python train.py --n_kv_head=2 --d_mlp=640 --activation="gelu" --norm_eps=1e-05 --qk_norm=false --init_std_qkv=0.0358 --lr=0.00684 --lr_head=0.00809 --decay_shape="linear" --dataset="wikipedia_en"
Each number is 128 + 24 x the weight over its row's rms, rounded and kept within 0 to 255. Layers, rows and columns count from 0. The size above them is the row's rms in percent of the matrix's.

# layer 11 MLP up, 640x160, rms 0.154, rows 571-592, columns 0-159
size [ 96 104 108 108 104  91  92  94  92  89  96  97  97  94 102 103 114 103  99 106 107 103]
[[120 117 106 140 145 121 123 195 150 114 106 143 108 147 129 109  97 142  86 168 152 101 120 168 104  88 107 110 148 194 142  79 148 109  83 150 130 111 116 133 117 109 140  96 132 148 168 114 129 161 127 116 123 100 131 146 133  83 117 126 140  85  87 107 142 131 140 137 121 127 103 130 100 105 156 142 108 136 106 114 153 152  91 102 190 128 145 126 132 143 129 127 129 124 120 146 147 137 159 124 153  78 137 134 171 119  78  71 131 128 111 119  99 104 153 134 132 125  80 141  95 153 108 140 164 114  98 143 162 143 132  85 119 150 127 154  82 167 115 118 111 119 156 145 110 152 104 147 156 142 160 139 137 123 151 147 121 140 132 149]
 [135 123 101 150 112 109 171 106 129 147 166 163 110 156 148 123 168 140 125 128 117 128  85  96 109 136 183  97 150 171  89 139 136  97 148 124  80 139  97 180 156 149 136 120  96 139 122 148 126 136 151 111 112 160 145 121 149 142 132 134 144 117 144  72 138 156 139 129 118 103 113 128 172 118 141 141  96 151 161 131 108 121 143 133 165 141  96 145 137 123 142 109 105 163 139 118 113 100 156 113 112 169 132 100 101 131 108 137 133 169 108 114 192  97 120 149 130  84 179 129 127 154 128  91 135 112 110 119 119 138 113 154 141 149  82 143  91 131 124 109 147 107 120 116 181  90  69 125 153 136 115 118 139 112 140 155 133 100 102 146]
 [112 139  96 136 130 117 157 114 133 147 102 113 130  83 141 188 124 155 115 141 127 100 126 145 129 111 145 162 146 126  99 139 136 102 145  98 163 171 124  88  99 106 133  93 112 151 145 150 144 119 149 135 127  87 141 139 143 150 133  99 107 174 108 136 144 129  73 153 106 139 157 156 118 141 148 128 144 170 122 123 138 163 120 167 111 145 131 136 128 168 167 142 115 160 147 108 113 127 109 132 110 147 144 116  79 136 167 129 174  85 168  83 166 108 109 147  71 120 126 175 139 156 112 155 115 121 156  90 123 156 100 146 162 112 104 113  90 133 147 117 122 114 142 145  88 158 145 139 120 132 127  82 150 127 150 139 136  96 111 164]
 [158 120 162 110 140 120  81 165 115 167 131 122 123 133 160  78 117 121  91 100 131  97 148 117  90 152 169 131 121 127 146 133 143  99 117 127 146 169 137 102 118 138 110  79 175 121 123 113 159 106 154 105  81 127 145 126 112 149 133 119 107 162 126 128  87 134 161 128 120 130 137 151 102 122 153 156 100 152 120 103 126 162 120 144 131 124 101 173 121 149 154 150 127 119 105  97 146 131  75 142 101 153 142 111 144 180 129 133 138 129 141  90  77 105 135 173 154 119 133 103 149 143 104 116 112 151 105 125 126 117 130 152 146 173 164 165  64 128 129 115 145 161 123 150 113 111 167 141 131 126 110 106 111  80 109  94 136  80 125 126]
 [ 85 149  73  80 159 167 102 125 129 138 141  99 112 130 132 131 186 118  95  78 138 107 120 133 100  98 143 123 120 128 139 143 102 110 109 136  98 161 101 158 133 116  90 136 149 167 130 146 132 148 157 132 103  99 155 160  85 146 140 120 140 118  95 100 134 148 117 180 126 147 126 133 122 173 137 137 138 130 129 120 132 119 143 120 122 109  87 148 100 114 128 148 104 130 111 121 109 186  87 153 159 116  90 168 134 113 113 131 166 118  87 138 128 126 164 150 123 125 106 142 120 144 157 116 108 162 180 172 142  94 115 147 152 110 104 117 126 132 173  99 152 147  89 147 107  99 176 145 118 109 143 124  86 141 121 138 138 130 106 107]
 [141 117 158 140 159 130 119  98 175 158 150 106  86 120 135 106  97 146  99 138 100 110  93 109 102 109 115 102 107 131 118 102 120  91 155 114 172 156 109 101 100 153 111 142 151 197 104 145 111 145 120 129 143 134 167 151 141 119 148 155 132 106 162 123 102 156 137 123 135 145 128 110 105 171 103  73 119 124 138 101 118 160  93 181 131 141 138 150 113 130 109 116  81 131 161  99 151 117 117 143 108 123 105 105 161 105 101 134 147 132 123 127 135  90  97 111 113 129 114 134 143 153 122 148 122 146 135 146 127 169 110 152 100 120 124 181 134 166 155  84 113 174  74 164 150 105 145 126  99 103  91 135 131 122 101 158 108 124 113 136]
 [134 167 174 125 144 125 121 167 178 114  90 148 119 115 128  91 138 148 129 177 108 148 110 161 116  89 106 160 128  98 137 147  99 136 136 122 117  81 129 133 130 137 168  99 142 151 151 175 109 146 129  94 106 129 130 106 144 122 126 132  98 150 135 111 151 140 109 126 182 124 128 194 118 133  95 147 145 177 129  78 174 168 104 142 105 133 163 115 104 125  74 163 121 129 102 153 112 101 148 114 136 119  95 127 133 149  99 120 156 146 104 151 140 137  83  95 100 144 159 160 122 132 123 133 126  95  98 123 149  80 125 147 121 114 110 109 116  91  78 117 147 120 148 131 129 157 158 140 113 116  92 115 138 110 145 144 118 112 120 124]
 [164 130 130 133 135 101 134 120 139 116 111 129 139  99 106 134 135 174 149 136 175 160 100 119 142 110 142 164 140 104 148 135 142 154 128 132 123 134 129 112 147 134 107 120 126 108 100 157 151 125 111  68 120 104 162 147 153 136 128 128 133 158 119 125 107 155 118 114 127 159  78 163 117 109 160 110 107 178 116 131 105 136 126 149 152 211 132  92 136 117 138 122 105 134 140  85 162 116  90 151 131 156 120 135 112  99  96 179 139  95 129 151  82 148 137 128 120 105 109 121 150 132 122 149 154 138 110 159  91 150 102 105 108 131  91 134 129 151  89 128 134  91 173  64 119 118 119 125 177  86 136 123  87 132  92 123 109 119 161  97]
 [169 157 154 145 148  86 112  90 139 142 111 102 114 133 131 144 155 112 100 100 106 158 103  98 102 151 140 151 111 139 136 109 136  97 134 104 117  91 116  89 123 170 133 106 147 176 143  83 147 139 189  82 152  99 110 139 108 163 166 115 117 154 103 130 127 143 107 131 152 127 130 102 129 157 115 114 157 128 119 106 121 117 130 158 141 101 124  79  73 133 143 135 126 107 143 156 131 140 137 127 149 120 100 115 136  92 143 142 121 117 113  83 110 157  87 144 120 126 158 134 131 127 134 103 129 135 178 157 142  87  76 106 108 139 147 140 116 120 207 160 146 128 133 134 141 134 105 104 131 107 177 124 112  90 121  99 102 144 111 123]
 [128 123 170  78 131 133  97 159 152 132 146 128 151 108 112 166  97 134 100 140 108 125 110 157  82 121 155 139 153 164 143  95 166 119 112 152 154 108 155 119 104 173 120 142 185 104 147 107  94 147 138  94 141 146 103 167 141 121 144 134 116 120 136  85 115  92 119  65 119 137 155 128  82 145 121 139 156 148 106  94  86 127 115 166 109 127 134 101 141 123 108 106 124 134 156 147 101 133 139 156 122  76 114 123 114 121 108 142 115  77  91 118  89 128 107 106 123 161 166 160 104 140 155 100 131 120 125  97 153 134 124 125 151 142 150 158 144 134  98  98 142 156 139 136 114 112 132 107 108 129 102 110 158 138  97 147 152 140  65 131]
 [ 94 109 111 143 129 159 115 154 130  95  81 123 121 119 121 134 122 140 140 148 157 164 111 154 136 106 184 118 133 148 152 149 124 133 122 174  76 132 121 155 104 132 131 118  92 107 161 162 130 138 127 134 143 107  99  85  97 159 110 141 112 152  97 137 135 115 133  80 148 135 113 123 172 136 158 150 107 121 165 142  93 145 122 124  85 127 102 108 138 151 146 133 129 128 126 120 117 145 118 116 145 127  87  76 137 147  98 107 137 147 141 133 113  90 163 124 123 103 120 145 123 135 168 195 126 121 143  70 152 133 109 130 185 143 101 138 103 153 140 132 135 131  96 152 140 116 149  98 128 136 137 101  82 121 174  61 147  85 118 134]
 [107 136  88 183 119 109 137 112 144 115 121 111 130 177 122 162 142 115 157 111 127 173 134 128 158 138 120 139 134  97 168  99 108 128 154 125  86 159  87 120 176 117 160 110 165 135 170 103 112 126 131 153 142 100  75 149 102 134 133  78 121 101 144 121 135 121 127 133 102 121 134 109 125 107 114 124  97 105 114 127 133 113 132 142 120 134 107  80 124 144 139 122 191  89 122 135 136 139 137 121 126 116 111 137 137 117 115 162 164 172 122  72  95 121 164 131 120 123  96 145 126 133 104 132  82 117 142 145  80 103 162  92 151  87 113 176 115 155 138 135 103 191 135 112 136 126 118  80 123 149 152 132 140 116 146  99 162 118 134 133]
 [114 102 112 118 148 147 120 142  88 140 114 134 106 174 103 145  85 162  89 101 149 117 141 162 167  91 111 125 146 163 139 138  91 153 126 119 130 150 163 156 149 142 158 138 164 145 109 141 125 157 130 146 110 102 129 116 150 114  98 150 132 126 190 184 140 148  99 135 116 110 142 136 134 113 130 159 180 123 153 111 152 111 104  76 140 117 121 137 142 101 143 114 164 124 103 150 117 101 131 127 114 107 127  55 137 148 124  92 108 108  98 131 144 124 172 110 165 170 105  89 134  98 125 146  80 128 139 116  97 147 131 145 125 149 160 131 111 127 121  87 139 113 148 129 113 121  79 167  99 141 163 134 115 123 142 120 120 172 107 148]
 [140 156 139 114  87 130 140 185 142 159 107 139 129 113 113 130 118 126 164 128  80 123 116 140 138 143 139 117 148 124 129 146 137  93 154 147 133 129 101 142 125 111 134 129 145 149 135 173 123  82 117 125 138  99 148 151 148 128 141  96 123 132 161  96 143  96 138 130 173 108  94 158 113 156 153 125 112  92 101  92 114 114 100 147 140  99 121 110 108 174 105  94 130 106 186  94 100 139 166 132 151 123  78  84 175 148 120 103 137  93 108  89 158 147 126 117 128 101  94 166 110  96 136  94 168 129 112 128 158  82 133 105  77 119 145 129 122 138 123 117 131 115  94 133 169 129 142 117  96 149 122 137 140 106 103 172 147 147 164 100]
 [ 93 101 132 131 151 131 129 114  81 129 125 153 116 129 134 175 116 132 151 160 147 153 136 113 135  94 124 136 119  84 124 132 152 127 108 127 130  93 134 146 159 168 106 123 142 135 116 110  85 175  90  97 115  64 173 153 198 152  92 118 137  96 139 125 136 159 182 149 128 121 118 124 164 151 117 142 138 157 127 136 103 120 111 171  99  96 156 136 155 128 135 102 141 121  96 108 101 126 153 104  96 175  70 137 132 113 108 142 159 145 114 136  99 117 151 113 113 127 110 151 127 102 158 113 130 142 173 125 142 139  75 152 111 105 117 140 139 120 152 115 137 126 125 140 163 123 143  96 114 135 135 128 154 129  73 129 127  93 116 170]
 [148 104 107 102 160 140 178 150 139  58 120 140 116 162 114 122 130 134  90 120 143 164 146  83 104 148 155 111 143 136 165 150 135 105 100  96 138 126 129  88 108 110  99 128 130 101 127 144 138 147 135 118 138 100 132 101 141 109 106 123 154 131 133 160  92 158 132 187  73 126 127 124 127 124 128 131 156 148 105 116 158 153 110 118 168 110 152  77 128 131 113 134 117  81 104 126 156 141 138 132 152 127 109 155 153 106 105  98 145 108 127 138 189  94 123 127 158 115 102 145 141 201 163 141 147 109 130 113 107 155 117 154 178 145 117  80 115 132  82 162 127 143 173 147 129 135 133 153 138 138 144 124  98 120 134 129 123 123 127 101]
 [141 142 171 132 148 118 110 143 103 136 130 122 157 167 163 119  99 137 156 118 112 110 129 104 134  99 153 136 131 104 155 149 107 129 135 125 135 148  97 169 101 118 162 145 142 110 107 131 151  81  96 111 136 152 128 160 120 142 169 102 131 134 123 123 108 127 210 144 139 127 163 154 108 109 114 175  67 116 126 141 131 102  96 136 107 133 140 162  93 121 132 150 158 147 136 129 133 142  94 117  90 103 147 116 152 116 128 129 144 124 125 110 120 110 111 189  76 125 141 133 128 145 118 135  88 134 155 142 163 152 112 162  85 146 145 128 155  63 150 124 111 146 144 130 126 100 134 122 149  92 172  98  95 160 130  89 157 162 155 113]
 [147 128  93 130 130 126 155  90  95 138 116 134 171 132 123 134  89 100 159 147 141 132 144 132 141 124 129 110  97 143 158 150  99 133  99  98  88 150 101 158 133 122 124  92 113 141 131 140  89 127 123 178 156 133 126 157 123 151 101 112 136 129 160 107 103 123 154 153 133 175 135 137 140  96 103 116 128 154 101 147  86 118 138 138 149 115 160 140 156 137  76 132 168 130 112 113 137 130 158 166 172  81 127 141 149 140 123 146 137 135  97 121  84 120 119 163 121 116 125 123 174 113 141  79 135 103  89  71 137 103 170 139 140 142 100 125 121 119 142  69  75 133 120 121 179 104 162 130  88 116 147 109 115 135 155 128 155 143 169 132]
 [126 120 132 138 124 122  91 106 123  93 108 147 117 155 114 136  95 112 145 115 115 104 119 135 164 141 140  63 123 138 167 152 154 150 119 158 103 135 116 177 126 121  96  75 108 151 101 157 142 168 131  82 110 131 128 131 122 141  86 148 157  63 105 126 153 129 140 150 105  85 118 117 130 119 127 126 118 134 104 135 122 131  96 147 136 159 108 136 105 126 108 124 160 111 156 109 156 130 126 100 159 137 130 146 108  91 117  55 131 163 143 142 137 102 107 113 116 136 103  93 114 128 111 120 102 162 109  92 160 171 159 110 139 168 139 154  76 130 134 152 129 126 135 164 148  89 139  86 116 122 122 108 165  94  90 129  98 104 153 121]
 [182 116 124 111 152 142 144 154 138 115 119 123 130  90 117 123 133 128 133 135 130 152 136 117 145  33 136 112  98 124 118 135 143 134 109 144 105 142 129 143 194 111 112 144 134 107 136 174 177 162  91 124 119  93 125 132  97  77 140 102 153 136 131 106 122 130 117 124 131  94  92 119 111 151 122 138 119  86 112 126 138 160 156 133 156 101 113 118  93 175 125 112 125 108 123 141 123 143  99 109 128 111  78 138 139 144 184 145 159 168 114 137 124 116 146 120 138 106 136 150 114  91 123  71 157  91 192 114 126 141 150 134 175 109 105 149 169 110 100 107 147 114 141 152 104 121 126 154 146 117 155 109 132 128 127  84 137 105 132 113]
 [147 134 122 147 179 102 117 128  77 115 194 126  99 125  86 102 125 134 152 131 136 128  76 112  92 117 176 148  94 111 116 109 176 137 140 105 176 161 127 136 159 162 128 119 105 123 144 113 123 128  92 134  98 155 124 131 127 124 131 156  84 127 123 129 121  96 139 147 120 118 137 136 107 138 138 151 144 142 107  79  99 169 129 144 168 121 139 123 125 164 104 123 142 133 135 117 119 157 133  71 103 110 127 141 120 132 141 165 110 117 143 122 109 108 139 131  97 144 150 147 184 128 120 181 132 109 121  74  81 134 130 139 150 122 115 108 178 144  79 146  67 134 107  96 104 144 153 130 148 148 143  89 137 118 127 135 138 112 131 146]
 [142  87 132 133  89 110 115 123 111  91 154  92 150 124  94 134 109 135 170  89 128 100 192 118 137 179 139 125 119 120 103 128 103 105 113 108 160 130 107 124  88 102 184 115 140 145 105 143 109 166 157 121 138 163 126 143 149 118 161 135 178 158 144 135 146 113 137  99 115 181 127 123 143 114 134 153 119 125 157  79 111 140 143 187 120 131 152 117 108  92 122 111 117 153  93 136 119  79 128 147 117 132 159 142 147 133  99 148 124  96 130 105 161 140 122  85 103 109 115 143 134 101 110 129  97 132 100 136 127 148 121 136 154 136  90 175 149 128 111 158 124 145 116 114 142 177 157 119 152 140 131  79 119 118 103 138 175 138 106  98]]
# layer 11 MLP down (transposed), 640x160, rms 0.108, rows 571-591, columns 0-159
size [ 91 106 108 114 114  78  89  95  86  85  91  96  95  93 113 101 122 107  97  99 109]
[[127 120 121 145 113 104 140 125 158 160 130 127 112 120 122 131 121 118  78 135  72  96 142 125 115 151 148 115 114 112 115 107 118 139 103 113 124 144 123 148 156 116  99 144 156 110 158 110 148 138 119 137 142 155  72 110 117 142 192 134  86 133 130 140  96 128 112 115 147 103 156 158 165 117 120 127 130 147  93 125 135  85 166 126 104 130 135 131 155 150 117 120 124 108 110 117 122 121 179 136 116 144  75 112 140 156 154 136 118 109 136 147 126 131  90 172 118 114 166 136 168 179 166  73 100 101 137 139 108 102 140 128 119 123 123 151 105  73 181 150 119 151  96  94 153 134 149 142 124 116 135  95 135 156 125 101 105 197 178 132]
 [133 100 133  70 112 115 130 137 151  79 118 112 110 167 144 106 161 132 138 137  94 146 109 100  95 119 116 149 176 102 112 145 103 159 129 112 127 124 159 186 182 128 142  95 117 133 129 129 118 161 129  83 180 172 131 126 131 143 136  94 151 115 116 135  89  89 143  88 151 161 121 150 129  92 108  88 160 153 139 118 163 133 128 129 143 138  82 133 151 132 115 129 148  98  93 132 103 103 133 175 110 147 133 161 107 128 113 148 142 139  92 134 141 158 117  99 105 190 150 127 115 122 130 128 147 114 117 162 103 119 140 122 163 122 120  81  97  75 120 138 121 152 166 167 123 145 106 154 152 131 151 139 109 127 108 124 114 129 139 136]
 [197 100 137 119 166 158 129 105 111 119 109 140 153  81 158  93 125 131 171 140 151 150 135 142 114 114 162 142 135 145 124 133 145 135 159 137 141  77 144 108 121 157 139 143 156 118 133 132 132 126  91 118 122  98 147 113 111 111 135 105 177 145 123 112 120 140 102 128 132 100 129 137 168 129  85 158 125 104 138 122 140 109  99 114 143 142 113 112 109 183 135 119 114 111 103 158 114 106 115 106 131 114 121 152  83 140 154 116 120 137 163 103 111 104 110 181 127 140 127 146  91 163 142 163 115  69 157 115 162 177 139 123 152 109 157  95 122 135  95  62 138 120 118 161  93 132 137 116 116 120  99 106  85 151 143 108 124 184  99 128]
 [ 83 171 137 118 103 128 130 154 149 143 122 138 104  88 145  96 137 145  97 136 150 123 133 134 114 131 112 130 121 126 151 101 141 158 156  93 177  76 147 134 132 141 126 156 126 125 169 134 109 129 122 112 158 131 117  69 158 101  97 156 141 132 131 138 126 123  88 108 126 130 129 134 130 141 133  88 116 155 149 122 110  88 144 108  73 140 138 123 116 131 115 104  86 179 144 172 110 108 146 123 100 134 119 143 142 114 137 116  86 175 142 121 166 134 139  98 121 126 135  78 159 111 130 185 154 131 145 110 186 119 121 184 131 162 108 135 130 155 115 123 118 147  93 131  99 121 115  95 127 111  84 179 145 159 150 126 120  81 117 122]
 [169 148 143 162 112 100 141 131 148 142 116 158  92 138 125 136 125  74 122 127 130 137 168 149 107 143 119  90 121 131  95  96 125 136 116 132 125 103 129 127 135 138  75 152  90 130 132  72 118 144 147  80 145  86 134 147 147 109  99 154 159 117 111 105 102 101 117 152 144  74 140 120 139 107 105 148 139 149 159 161 127  99 156 124 165 123 157 130 116 155  76  97 112 104 163 106 139 107 112 120 174 128 167  80 135 118 161 106 132 147 154 134 158 152 122 121 123  94 190 110 150 101 139 135 165  85 128 135 149 134 146 157  85 110 150 125 172 105 114 135 111 116 130 162 149 148 118 153 129 127 156 140 111  98 150 117 163 114 126 108]
 [100 147 132 129 112  98 118 144 113 121  95 132  88 113 122 119 118 109 144  77  98 154 110 150 127 122 142  98  75 131 135 125  90 150  93 133  92 109  80 115 118 108 130 113 141  96 151 136 134 134 170 116  97 123 123 149  90 206 155 134 116 123 165 118 170 127 158 121 127 125 165 163 176 153  92 140 130 132 154 102 142 120 179 135 125 122 110 100 108 135  59 135 163 178 121 143 103 141 117 112 107 126 143 104 122 125 136 167 170 142  84 105 128 120 133 170 134 132 115 167 156 160 122 146 132  96 125 132 153  83 118 150 106 101 126 167 118 117 130 131 164 147 135 112  99 124 130 135 134 135 145 147 123 126  90 170 146 128 137 131]
 [124  95 114 171 130 142 168 158 119 112  98 105  84  88 120 111 150 138 110 128 132 173 128 152 126  94 128 144 119 119 165 115 130  97 108 108 105 116 102 107 133 127 135 191 106 109 120 135 172 130  96 121 170 141 129 113 130 157 128 160 166 121  77 117  97 126 121 125 161 133 136 163 151 127 146 125 123 130  92 153 159 140 149 136 147 123 169 109 116 133 174 111 130 106 114 109 107 123 162 139 161 112 110 153 150 177 125  94 122 119 143 132 100 107  97 125 136 124 131 120 140  90 108 145 174  98 133 105 139 150 146 131 167 130 134 133 130 120  53 155 105  89 107 125 161 124 107 176 146 101 129 136 171 111 125 106  83  93  95 148]
 [156 106 114  90 136 156 154 104  60 107 154 122  97 109 140 106 145 121 129 133 139 154 171 121 108 110 165 127  85 152 109 177 123 141 118 138 108  77 132 141 120 150 105 130 118 124  74 157 121  83 115 146 158 150 122  88 101 103 124 113  81 120 164 181 145 118 128 128 117 130 128 180 139 137  92 113 150 144 121 124 152 126  96 159 142  98 128 139 135 131 175  99 122 119 169 132 158 113 173  95 128 153 111  88 116 120 122 142 113 136 134 138 119 148  72 130 113 101 112 111 135 121 184 108 142 169 124 107 124 115 120 109 129 145 147 125 149 101 107 149 129 143 155 164 143  92 176 144 146 104 113 107 129 119 138 139 165 127 121 156]
 [134 140  99 103  78 110  98 156 144 128 115 143 132  76 115 115 137 112 153 123 162 168 166 155 125 152 105 116 135 153 122 121 121  98 136 130 159 146 104 131 173 118 146 131 140 137 114 121 105  91  87 113 122 124 132 130 145  98 129 129 128 146 113 100 129 126 144 123  98 113  94 150 189  98 108 119 128  97 130 126 163 120  93 150 132 103 119  94 169 174 117 104 111 133 118 139 161 130  84 107 119 116 118 205 116 125 101 159 153 129 137 135 151  92 160 139 147 101 154 121 117  72 122 129 133 124 129 123 184 153 177 146 148 171 147 160  98 117 102 116 109 139 104 137 155 147 114 144 116 154 169 107  80 112 109 153 119 134 164 128]
 [125 115 104 163  97 123 158 159 136 102 114 162 101 129 165  84 114  84  86 151 136 101 153 118 160 145 127 135 132 166 125 141 119 135 115 114 128 147 140 112 126 160 140 167 108 124 143 125 107 122 125 144 120 103 165  98 129 121 134  83  93 147 109 128 125 108 151 139 131 140 140 160 149 120 145 134 141 115  96 131 144 135  87 136 128 179 117  99  85 141 133 164 115 114 166 160 156 146 118 170 159  89 121  86  99 114 116 148 137 119 118  90 181 145 159 140  85 116 135 108 120 126 103  97 121 129 126 134  65 170 175 169 162 138 102 130 127  91  85 138  98 156 124 130 140 131 118 129 157 117 148 121 122  98 149 105  98 101 164 165]
 [128 123 159 164 131 190 117 132 147 145 101 124  98 104 159 133 137 102 115  91 124 138 146 122 136 151 100 109 128 106 147 124 152 137 127 120  97 121 139 128 149 154 133 122 153 105 112 142 131 140  64 144 101 162 150 120 112 133 134 114 149 125 165 139  81 158  94 137 109  87  85 135 110 110 156 141 165 130 101  83 132 106  85  87 108 125 134 141 124 136 108 151 187 147 103 180 163 122 113 138 116 121 123  85 136 106 117 129 117 152 115 143 132 172 122 133  90 144 148  64 127 110 122  84 144 131 145 119 152 121 130 133  91 162 111 107 173  89 124 126 147 131 107 187 166 113 120 173 141 127 132 121 142 152 109 133 116 135 172 115]
 [138 139 136 183  95 141 152 120 103 140  94  95 135 108 114 127  91 135 150 141 129 128  97 133 101  70 126 139 196 129 134 101  78  99 101 136 108  93 147 137 110 136 131 160 115 174 103 165  97 122 116  96 118 135 110 144 131  90 116 155 117 120 107 164 145 117 176 136 142  93 105 149 143  91 125 108 132 171 151 153 113 112 128 114 105 108 121 123 126 104 133 166 134 175 139 126 129 161 167 138 115 106 159 103 175 132 101 110 149 136 152 178 154 135 157  87 117 102 152 113  85 142 120 146 122 122 148 125 137 174 156 135 178 153  86 132 156 117 143 121 133 118 157  73 130 121 139 127 134 143 106 102 107 132 118 139 117 104 127 125]
 [154 112  97 137 141 140 116 124 166 140 147 129 177 131 140 148 182  89 139 135 138 132 133  92 110 152 202 140 143  65  94 110 152 100 109 114 116 100  77 120  97 113 111  82 138  87 145 117 127 105 119 176 106 140 135  95 182 108 131 136 143 141 115  97 118 134 148 117  69 125 126 107 146 144 115 101  95 117 129 142 106 164 107 151 139 137 130 147 125 144 104 152  74 141 127 119 138 146 145 105 116 127 130 129 163 131  98 153 186 175 166 109 108 118  99 148 141 117 133 120 132 132 120 112 130 159 105 139 127 106 157 128 127  73 141 121 105 145 105 114 137 132 117 120 140 145 140 139 144 180 171 122 104 130 109 145 124 131 165 125]
 [122 119 115 149 124 131 103 150 137 152 148  91 137 143 119 124 152 154 180  95 149 140 139 111 128 158 129 120 112 142  77 114 158 148 100 148 104 125 122  83 116 139 152  92  46 120 108 117 100 158 106 159 156 165 117 112 130 130 150 143 128 120 121 153  89 132 126 125  97 125 130 160 115 135 172  98 143 131 139 136 112 176  85 114 128 140 141 118 140 107 118 149 122 146 127 134 105 140 143 130 106 137 133 115 138 126 167 125 131 149 160 141 149 107 118 147  90 127 114 124  94 130 115  95 115 143 135 115  97 128 140  89 178 106  77 138 151  94 155 160 109  88 128 128 163 176 190 132 123 143 191  83  85 124 132 145 151 107 140 111]
 [113 118 134 102 113  97 122 111 150 173 135 198 159 137 179 108 117 127  59 153 108 125 138 112 113 140 147 188 140 129 116 115 132 158 111 151 159 118  94 105 144 128 125 123 107 152 129 157 132 135 147 163 116 103 121 146 120 116 155 139 118 107 130 127 129 127 151 103 105 175 121  87 112 151  94 103 123 146 119 152 141 142 168 117 125  77 122 125 117 155 126 158 145  84  75 133 121 109 137 194 143 110 144 136 110 167 113 116 155  99  96 132 132  90 129 133 131 151 120 119 136 125  87 105 137 161 126 154  94  82 131 124 101 138 152 135 106 151 126 162  96 118 134 171 114  77 161 122 117 138 140 101 145  88 154 102 142 135 127 117]
 [131 165 145 120 140 129 142 109  87 163 117 157 120 133  89 106 164 167 146 130 123 106 107 159 119 124 147 125 127  96  75 124 108 121 129 104 116 112 122 109 151 170 145 133 144 134 107 129 138 133 160 135 124 106 117 172 137 145 155  86 135 139 113  91 107 149 140  99 157 139 116 143 100 135 157  95 103  71 133 158 115 104 138 162 159 138  74  97 120 144 159 108 158 143  97  81 181 115 120 132 120 107 152 115 155 119 146 129 110 151 127 156 102 106 170 166  96 137 107  98 117 165  94 146  79 131 116 153 138  89 108 108 145 102 144 145 122 126 162 145 103 107 121 146 137 176  86 111 115 155  98 123 153 159 119 148 141 151 102 151]
 [116 136 133 146 126 138 112 131 112  91 138 122 126 110 109 135 122 132 116  91 135 107 127 145 142 150 118 128 161 165 148 151  89 126 127 139 120 137 147  72 137 145 120 100 127 155 102 142 147 160 152 151 184 120 100 105  88  67 102 141 136 134 139 131 160  96 161 116 144 157 160  77  83 101 124 127 154 116 161 138 130 129 127 173 143 122 156 165 168 162  92 143 114  70 146 122 115 138 131 135 106 152 120 124 116 130  86 124 130 104 103 176 149 149 117 145 116  93 123 134 100 124 108 146 128 148 104 142 163 149 102 121 157 101  56 138 150 109 117 123 106 155 101 177 118 163 136 117 109 150 126 112 112  88  99 171 127 164 129 138]
 [ 98 126 129 102 131 130 176 152  96 174 125 126 101 141 126 114 104 103 180 146  92 133 124 147 146 126 124 162 161 168 130 146 135 102 167 150 156 148 187  99 159 139 134 132 178 114 128 113 136 133 133 155 146  98 117  75 117 133  93 119 117 117 150 178 146 124  77 118 158 121  89 137 150 110 115 131 148 133 123 145 108  99 175 106  85 146  88 112 107 120 126 123 159 135 146 160 129 135  85 135 114 123 117 141 128 146 158 125 144 109 118 169 130 126 113  99 107  96 120  99  71 138 130 150 130 117 122 103 126 137 149 138 131 117 104 139  86 129 105 141  96 159 147 158 113  94 100 170 101 116 115 152 121 162 169 105 120  97 105  94]
 [130 135 143 115 137 125 123 153 135 158 102 143 151  73 113 146 124 122 147 110 117 190 142 137 125 112 165 122 132 142 128 151 120  85 108 106 153 103 107 115 114 104 111 140 138 168 104  92 166 147  61 141 105 139 149 120 134 143 100 121 157 115 158 146  89  94 115 104 143 149 115 110 173 131 109 129 170  98 134  91 149 161 117 151 133 158 162 130 161 129 141 147 148 100 123 143  94 141  97 163  98 112 104 161 141 116 141 139  86  92 155  81 114 148 112 170 137 125 120 121 133 133 150 147  91 104 142 131  98 144 139 143 128 148 141 133 135 151 170 115 138 182 110 169 106 125 167  94 126  98  97  86 108 105 150  91 131 119 124 108]
 [134 173 122 155 118 121 127  81 110 142 112 138 127 125 113 144 125 153 130 148 134 127 122  88 142 112 122 138 174 136 107 120 148 113 135 133 120 143 154 102  91  89 141 138 149  81 108 120  89  97  46 110 160 137 131 156 148 113 131 130 176 114 123 130 141 114  91 140 136 148 100  80 133 142 146 152 102 128 120 167 149 132 134 100 113 117 156  74 157 142 103 132 143 180  91 131 109 160 116 140 101 136 156 142 112 129 154 125 152 130 142 122 121 132 143 162 136 137  99  96 103 117 124 139 167 124 100 164 139 209 127 153 111 134 157 122 146 112  98 119 150 116  92 130 140 135  59 105 150 120  83 138 134 177 127 127 108 127 130 145]
 [130  76 111 111 120 137 100 101  96 102 140 141  85 134 128 132 129 113 129 129  96  88 139 141 169 129 142 142 144 152 129 145 123 113 154 127 135  95 167  87  85 137 139 120 115 139  87 119  80 109 101 115 156 174 125 118 138 130 157 177 158 119 158 138 136 100  89 115 130 118 139 155 133 141 122 153 185 150 151 112 116  85  89 172 119 141 126 136 149 165 110 110 176 127 127 144 166 133 125 160 131 132 119  95 106 127 163 118 127 143 108 106 115 170  57 150 120  77  99 127 103 167 139  95 103 135 125 144 146 141 159 153 137 138 148 141 123 148 112  93 106 154 142 119  99  93 122 121 143 128 139 108 157 135 169 130 157  92 119 139]]